Weights of a small transformer language model: width 96, vocabulary 2048.
Each number is 50 + 15 x the weight over its row's rms, rounded and kept within 0 to 99. Layers, rows and columns count from 0. The size before them is the row's rms in percent of the matrix's.

# layer 2 attention query, 96x96, rms 0.0539, rows 0-31, columns 48-95
129:34 51 68 63 50 20 71 41 11 32 31 70 47 52 49 63 33 67 37 53 44 28 45 41 25 59 36 34 58 56 44 79 29 64 38 59 50 69 43 65 73 57 63 71 48 64 48 69
080:70 49 58 69 35 43 49 32 50 52 71 65 49 47 76 30 34 39 46 71 55 46 63 54 28 69 40 57 45 71 31 36 69 79 40 35 42 44 64 32 40 72 32 51 59 48 49 15
105:34 71 26 56 37 38 30 40 56 62 72 48 61 65 70 54 53 29 62 59 61 59 72 56 61 38 40 66 33 41 46 08 70 55 70 54 45 75 59 47 30 54 23 29 50 48 56 49
094:61 48 29 42 65 62 46 47 60 45 47 46 63 40 69 35 60 54 90 36 62 52 64 71 65 50 38 55 52 42 66 23 71 44 46 23 26 54 47 24 32 43 38 43 45 56 41 27
107:79 25 47 47 41 55 48 46 40 28 50 47 42 09 49 63 80 58 31 37 44 41 37 55 39 39 65 34 69 41 68 69 41 51 35 50 35 33 52 60 57 34 66 56 46 67 48 29
105:31 44 82 45 35 45 48 68 51 40 38 40 44 52 33 67 31 48 33 52 37 30 11 17 30 54 67 30 67 48 50 74 38 47 63 60 71 52 46 70 74 55 68 66 49 41 56 73
123:40 51 46 35 56 44 63 46 65 59 57 62 64 79 71 28 34 39 76 45 66 40 73 50 66 53 27 55 39 59 39 26 60 48 50 52 35 68 62 47 33 59 33 43 64 54 48 51
117:69 36 55 46 41 61 30 53 43 29 39 79 32 14 67 39 62 60 54 32 41 41 43 63 52 39 72 41 73 41 66 74 61 50 40 44 31 42 56 46 35 45 62 52 49 84 40 30
124:39 69 42 33 43 27 54 37 63 76 58 45 64 73 45 30 42 19 61 64 78 43 65 41 73 72 53 65 38 48 24 35 47 67 65 56 40 65 56 48 18 65 30 61 54 38 46 82
111:45 53 49 48 45 27 44 58 61 63 37 29 66 61 76 35 47 41 76 49 85 43 65 45 66 48 35 54 38 54 54 41 35 37 64 35 49 28 41 34 30 46 22 48 68 67 48 43
092:55 22 61 40 27 67 60 39 19 49 46 49 35 48 58 57 57 50 56 54 49 47 81 56 41 37 58 42 38 40 47 32 31 63 60 85 89 43 60 68 61 45 43 43 21 91 50 51
081:52 30 43 42 36 55 70 39 64 55 63 48 48 61 64 70 62 55 55 45 63 59 70 64 72 33 22 62 42 35 39 30 47 26 43 58 57 21 29 63 18 42 72 53 41 55 59 50
091:61 65 66 61 42 32 57 42 25 45 60 88 45 53 36 27 18 30 27 59 26 15 50 40 44 49 60 64 53 67 50 38 75 83 59 37 41 70 25 52 46 38 31 40 49 56 51 57
108:43 62 47 44 68 51 43 64 26 55 70 70 40 42 55 19 40 55 45 38 25 58 73 49 60 46 47 56 53 43 85 56 71 55 41 31 39 45 56 41 59 27 41 29 49 37 63 44
087:56 37 55 47 50 38 63 63 73 48 51 57 28 43 41 35 86 39 39 55 38 34 65 39 53 69 70 59 51 60 39 53 62 60 83 30 28 66 46 42 56 61 49 54 46 38 43 33
098:59 44 40 64 43 52 52 42 61 71 54 58 51 54 37 47 40 68 58 79 51 55 69 30 84 31 37 54 42 50 27 41 57 29 79 28 38 47 27 50 79 55 57 43 41 40 45 68
093:45 42 66 49 54 35 20 36 28 91 68 40 42 58 48 47 32 72 43 58 61 47 65 57 44 38 66 13 37 51 45 69 37 41 48 63 42 64 61 45 45 56 55 57 60 61 17 55
093:35 24 33 19 28 51 64 40 49 34 36 24 32 59 41 25 75 63 73 93 36 55 41 66 63 38 37 56 51 55 27 70 38 52 58 54 58 49 45 72 59 44 69 57 58 73 39 39
092:31 65 67 61 42 60 42 35 47 58 41 45 44 52 47 56 50 42 63 40 80 54 37 27 43 56 37 17 25 62 45 59 41 15 57 32 55 70 41 52 30 58 85 60 52 43 61 44
076:67 31 62 33 53 50 71 55 62 44 27 66 68 60 76 51 66 62 62 52 39 45 99 66 51 48 27 54 54 56 39 45 47 40 59 63 60 52 44 75 65 27 34 51 57 67 76 22
082:62 48 77 35 29 46 64 78 67 18 49 48 46 34 47 59 40 52 46 45 35 98 68 37 56 44 45 80 70 74 64 65 32 38 59 50 40 42 70 48 57 19 54 64 29 46 61 53
081:33 32 30 57 45 62 55 41 43 63 45 41 48 50 61 26 47 53 81 66 20 57 71 57 54 62 35 50 35 19 52 49 39 55 63 34 31 54 54 59 67 43 78 32 30 66 42 27
096:26 83 51 44 38 63 61 24 53 32 52 56 50 35 34 37 56 22 63 37 38 41 49 30 61 84 67 61 70 47 58 53 66 47 47 55 67 41 50 60 68 57 60 40 58 35 66 68
092:43 58 57 40 53 58 34 49 38 54 44 59 64 56 25 50 41 57 56 72 38 29 29 30 83 54 78 51 56 64 38 75 39 60 45 34 40 18 23 30 67 77 61 65 31 34 48 56
082:20 61 48 58 43 47 56 52 66 57 46 68 80 48 41 48 46 44 43 42 61 38 33 51 44 62 68 52 63 35 45 44 52 58 56 56 28 61 44 19 75 61 68 54 99 48 56 41
091:38 58 74 53 61 38 44 58 49 36 32 28 56 49 54 44 55 66 45 43 58 45 34 23 47 46 36 35 61 64 54 65 48 71 31 51 49 32 33 69 46 56 41 62 46 34 40 64
089:55 53 29 64 50 54 44 59 31 90 16 50 45 59 63 29 35 81 43 55 30 73 37 50 34 51 38 63 53 44 69 43 55 53 66 40 74 58 45 64 52 24 49 31 48 45 37 59
098:64 54 57 67 55 14 52 42 76 29 57 53 79 53 41 55 69 51 41 58 65 63 55 35 66 84 48 48 62 76 36 28 66 56 51 54 18 73 44 62 59 64 45 53 31 33 38 10
083:41 37 47 48 38 28 35 41 53 74 54 29 46 48 25 45 46 89 35 69 77 55 50 47 50 50 38 32 59 64 60 55 55 37 61 48 66 33 58 39 42 49 53 60 24 64 20 38
106:46 53 54 33 37 44 57 51 42 49 35 27 41 68 50 58 67 48 67 60 59 67 31 51 52 60 38 43 55 54 51 59 42 41 45 30 59 58 28 41 72 53 27 34 52 47 37 24
088:45 63 34 52 48 62 79 27 53 37 83 64 20 60 23 73 43 34 47 67 54 61 39 50 35 60 24 45 68 60 44 42 75 62 39 57 61 43 80 62 72 51 47 64 57 40 62 43
089:81 38 69 72 49 62 48 48 37 71 59 99 16 57 65 45 36 44 39 66 50 44 69 48 67 53 54 46 54 49 23 36 54 60 52 51 42 66 82 43 32 42 33 37 40 65 72 56
# layer 2 attention key, 96x96, rms 0.0539, rows 0-31, columns 48-95
098:90 58 24 36 61 53 35 67 41 57 43 45 43 35 73 54 62 49 37 15 39 55 74 66 63 45 78 31 49 39 74 46 46 33 40 35 49 57 48 42 35 40 55 26 26 59 65 53
075:58 33 47 46 55 59 66 37 58 54 53 41 50 50 32 61 62 66 29 46 85 49 26 42 26 70 71 59 46 61 54 49 57 81 47 46 38 50 31 83 61 52 74 63 59 68 42 22
094:23 51 65 63 37 42 39 64 59 46 46 34 46 82 38 56 26 45 57 58 56 48 40 44 33 44 51 44 15 66 49 64 48 52 82 74 61 22 17 61 47 66 45 70 49 30 53 79
061:33 95 54 49 27 52 47 68 67 65 60 59 45 33 34 97 02 52 46 71 28 54 60 55 55 67 44 50 20 42 67 14 55 63 44 26 41 62 48 34 41 63 35 69 53 42 51 57
104:70 36 44 60 49 61 67 56 26 51 52 59 46 16 46 45 55 42 53 30 37 36 52 65 61 48 62 40 69 31 59 50 46 36 40 46 65 74 62 37 55 33 61 32 50 66 41 15
091:59 16 37 50 42 61 34 45 37 45 36 65 33 18 59 50 81 73 35 46 23 36 47 70 43 29 72 43 39 32 62 82 49 61 43 48 54 40 47 06 64 43 38 56 52 58 36 48
124:31 59 53 60 56 40 64 46 53 63 65 39 45 86 54 47 33 42 54 51 70 34 39 42 53 49 38 79 31 69 44 26 44 59 51 42 33 47 29 63 27 86 46 62 58 41 39 67
113:51 51 38 35 51 75 48 57 39 57 45 51 55 22 56 56 38 68 56 44 48 59 54 66 51 59 40 34 83 40 51 66 46 41 40 47 51 63 67 46 78 28 66 30 32 65 53 39
177:45 52 40 62 41 32 49 45 50 62 51 42 48 99 52 40 45 37 52 49 69 56 49 38 56 51 55 78 37 57 51 25 53 59 74 51 51 32 38 52 27 75 60 41 68 31 45 75
085:30 33 82 47 51 37 58 62 36 53 60 01 45 55 60 35 66 49 50 68 79 19 56 30 77 31 26 59 45 65 65 34 50 61 79 41 49 43 47 25 25 59 49 61 55 62 37 44
084:32 49 39 63 46 71 27 47 81 40 47 55 42 52 93 38 47 43 73 52 59 79 80 43 58 53 69 51 56 35 55 39 44 47 55 69 66 18 43 37 47 60 27 49 31 82 46 46
103:62 45 58 47 51 36 58 54 62 37 93 26 26 68 47 43 39 55 46 51 52 54 68 21 79 60 45 48 40 69 35 14 50 39 61 32 50 47 61 45 12 74 10 49 42 53 51 63
102:36 24 60 61 72 66 69 34 43 45 35 49 68 61 33 26 67 60 54 64 50 31 40 44 47 52 56 68 48 66 24 34 51 76 67 22 65 65 58 73 66 61 70 53 63 67 38 51
095:38 73 35 41 34 56 43 34 54 43 80 52 60 44 45 32 22 58 38 60 56 58 33 50 52 81 68 59 35 70 42 30 55 23 26 72 42 57 83 47 55 58 51 44 41 57 56 44
088:63 61 39 27 44 67 40 19 41 36 26 43 48 48 48 36 86 39 65 48 47 48 63 40 22 45 54 62 59 81 76 62 51 44 49 36 59 46 65 65 55 68 53 45 52 50 58 31
092:58 34 56 61 73 43 69 48 54 49 37 35 61 68 42 22 43 72 54 39 51 30 36 27 39 74 33 55 19 70 37 65 36 53 68 71 41 40 46 45 45 66 59 53 50 34 51 29
079:75 48 43 41 40 30 12 36 27 58 39 55 44 65 52 61 51 61 57 79 49 52 62 48 59 51 82 66 50 53 54 50 64 59 46 56 35 36 62 48 71 74 50 48 71 90 37 60
094:29 33 57 33 46 39 69 49 62 49 25 52 52 55 59 27 54 92 36 57 69 65 38 49 64 52 25 38 62 40 52 24 49 44 46 53 32 50 73 62 46 35 58 63 35 58 43 60
103:60 36 55 35 37 52 26 51 56 50 31 32 22 23 60 66 36 62 60 26 40 61 45 55 49 26 44 30 67 72 48 57 61 44 36 24 45 36 54 81 46 43 60 53 49 53 66 30
088:45 60 59 58 64 48 48 57 74 79 57 47 60 96 64 39 19 43 61 56 72 79 75 20 44 59 44 59 25 55 44 25 45 25 71 26 61 52 49 22 60 50 50 63 51 31 46 43
114:72 41 54 56 29 71 48 55 56 33 41 64 53 06 45 51 39 33 56 60 34 46 50 76 38 71 48 35 51 52 62 89 44 58 53 41 49 44 43 41 40 20 41 41 50 36 56 47
086:27 70 40 56 71 20 48 73 54 37 40 04 52 88 75 69 45 45 38 69 92 36 43 52 32 58 27 61 45 33 30 32 57 57 72 57 61 36 48 41 44 41 48 55 51 47 39 45
099:28 61 45 51 49 35 44 57 71 50 36 31 42 27 61 39 35 59 63 59 37 55 36 48 36 63 51 44 65 48 39 30 69 35 65 57 60 40 55 54 57 49 56 52 66 44 50 53
101:62 49 54 47 58 72 57 51 61 52 34 55 37 35 41 59 49 60 34 52 56 46 46 63 47 53 70 43 43 43 62 75 68 37 62 47 53 42 68 81 59 19 82 68 58 70 66 27
085:62 34 64 50 30 79 54 36 83 55 26 77 46 47 40 78 29 53 34 37 39 46 62 43 46 34 65 54 46 45 76 64 46 57 23 26 49 65 56 47 65 51 62 37 51 43 42 41
097:66 35 58 58 42 40 62 45 46 00 39 71 27 12 51 52 58 41 40 36 52 37 30 35 38 44 75 35 79 53 73 67 58 40 34 54 37 27 30 53 50 65 70 67 48 65 64 53
084:45 37 34 63 50 26 35 65 84 57 47 72 29 52 32 33 26 28 48 44 69 62 31 73 51 64 60 54 76 71 25 57 48 26 27 37 61 60 37 59 44 44 46 66 37 56 56 65
082:61 66 36 73 51 41 55 39 53 61 64 74 39 68 31 57 61 34 25 63 34 52 54 56 37 29 39 48 54 53 62 53 60 59 63 37 39 49 29 22 73 47 29 27 79 18 27 31
104:67 37 62 47 64 43 48 45 47 46 45 55 49 24 47 66 60 58 36 35 58 47 49 64 44 58 52 17 60 37 33 89 37 61 46 67 70 17 47 65 60 50 44 72 42 58 64 54
083:48 51 47 38 56 56 27 47 71 45 64 54 59 61 50 30 70 36 36 66 70 57 55 48 42 53 66 86 42 52 51 34 50 58 61 25 86 34 53 54 43 46 45 67 41 32 25 13
095:40 56 55 52 58 73 43 22 52 59 73 58 61 67 58 64 52 90 46 47 53 47 34 33 31 64 28 46 33 51 59 16 47 75 45 50 61 68 64 79 57 48 20 33 75 62 27 55
108:42 45 37 50 32 59 47 73 53 63 58 71 41 33 48 60 47 38 61 80 38 66 53 31 49 51 35 55 29 63 38 65 69 17 42 51 60 57 50 43 32 65 32 40 42 66 32 56
# layer 2 attention value, 96x96, rms 0.0531, rows 0-1, columns 48-95
110:48 73 59 61 71 53 66 41 24 80 63 40 42 57 49 61 17 35 58 48 49 57 53 44 71 56 16 25 40 45 88 44 32 44 39 45 41 54 50 65 65 50 80 47 81 58 86 44
091:31 57 51 65 32 54 72 31 49 51 58 75 56 47 58 33 64 18 62 51 71 20 55 38 60 57 55 53 50 41 42 26 34 42 49 61 65 56 36 25 46 60 68 39 42 21 59 48
# layer 2 attention output (transposed), 96x96, rms 0.0661, rows 0-1, columns 48-95
088:58 36 46 74 70 31 28 38 51 57 64 37 71 48 50 51 50 51 71 49 47 43 30 53 35 37 35 42 28 57 38 85 40 56 42 32 64 66 52 62 52 74 81 54 11 59 36 30
104:20 59 63 41 22 63 55 31 52 61 54 55 43 34 57 64 71 39 60 46 85 80 57 44 60 51 58 52 59 55 49 36 35 70 20 49 58 27 21 37 61 84 69 48 62 41 55 80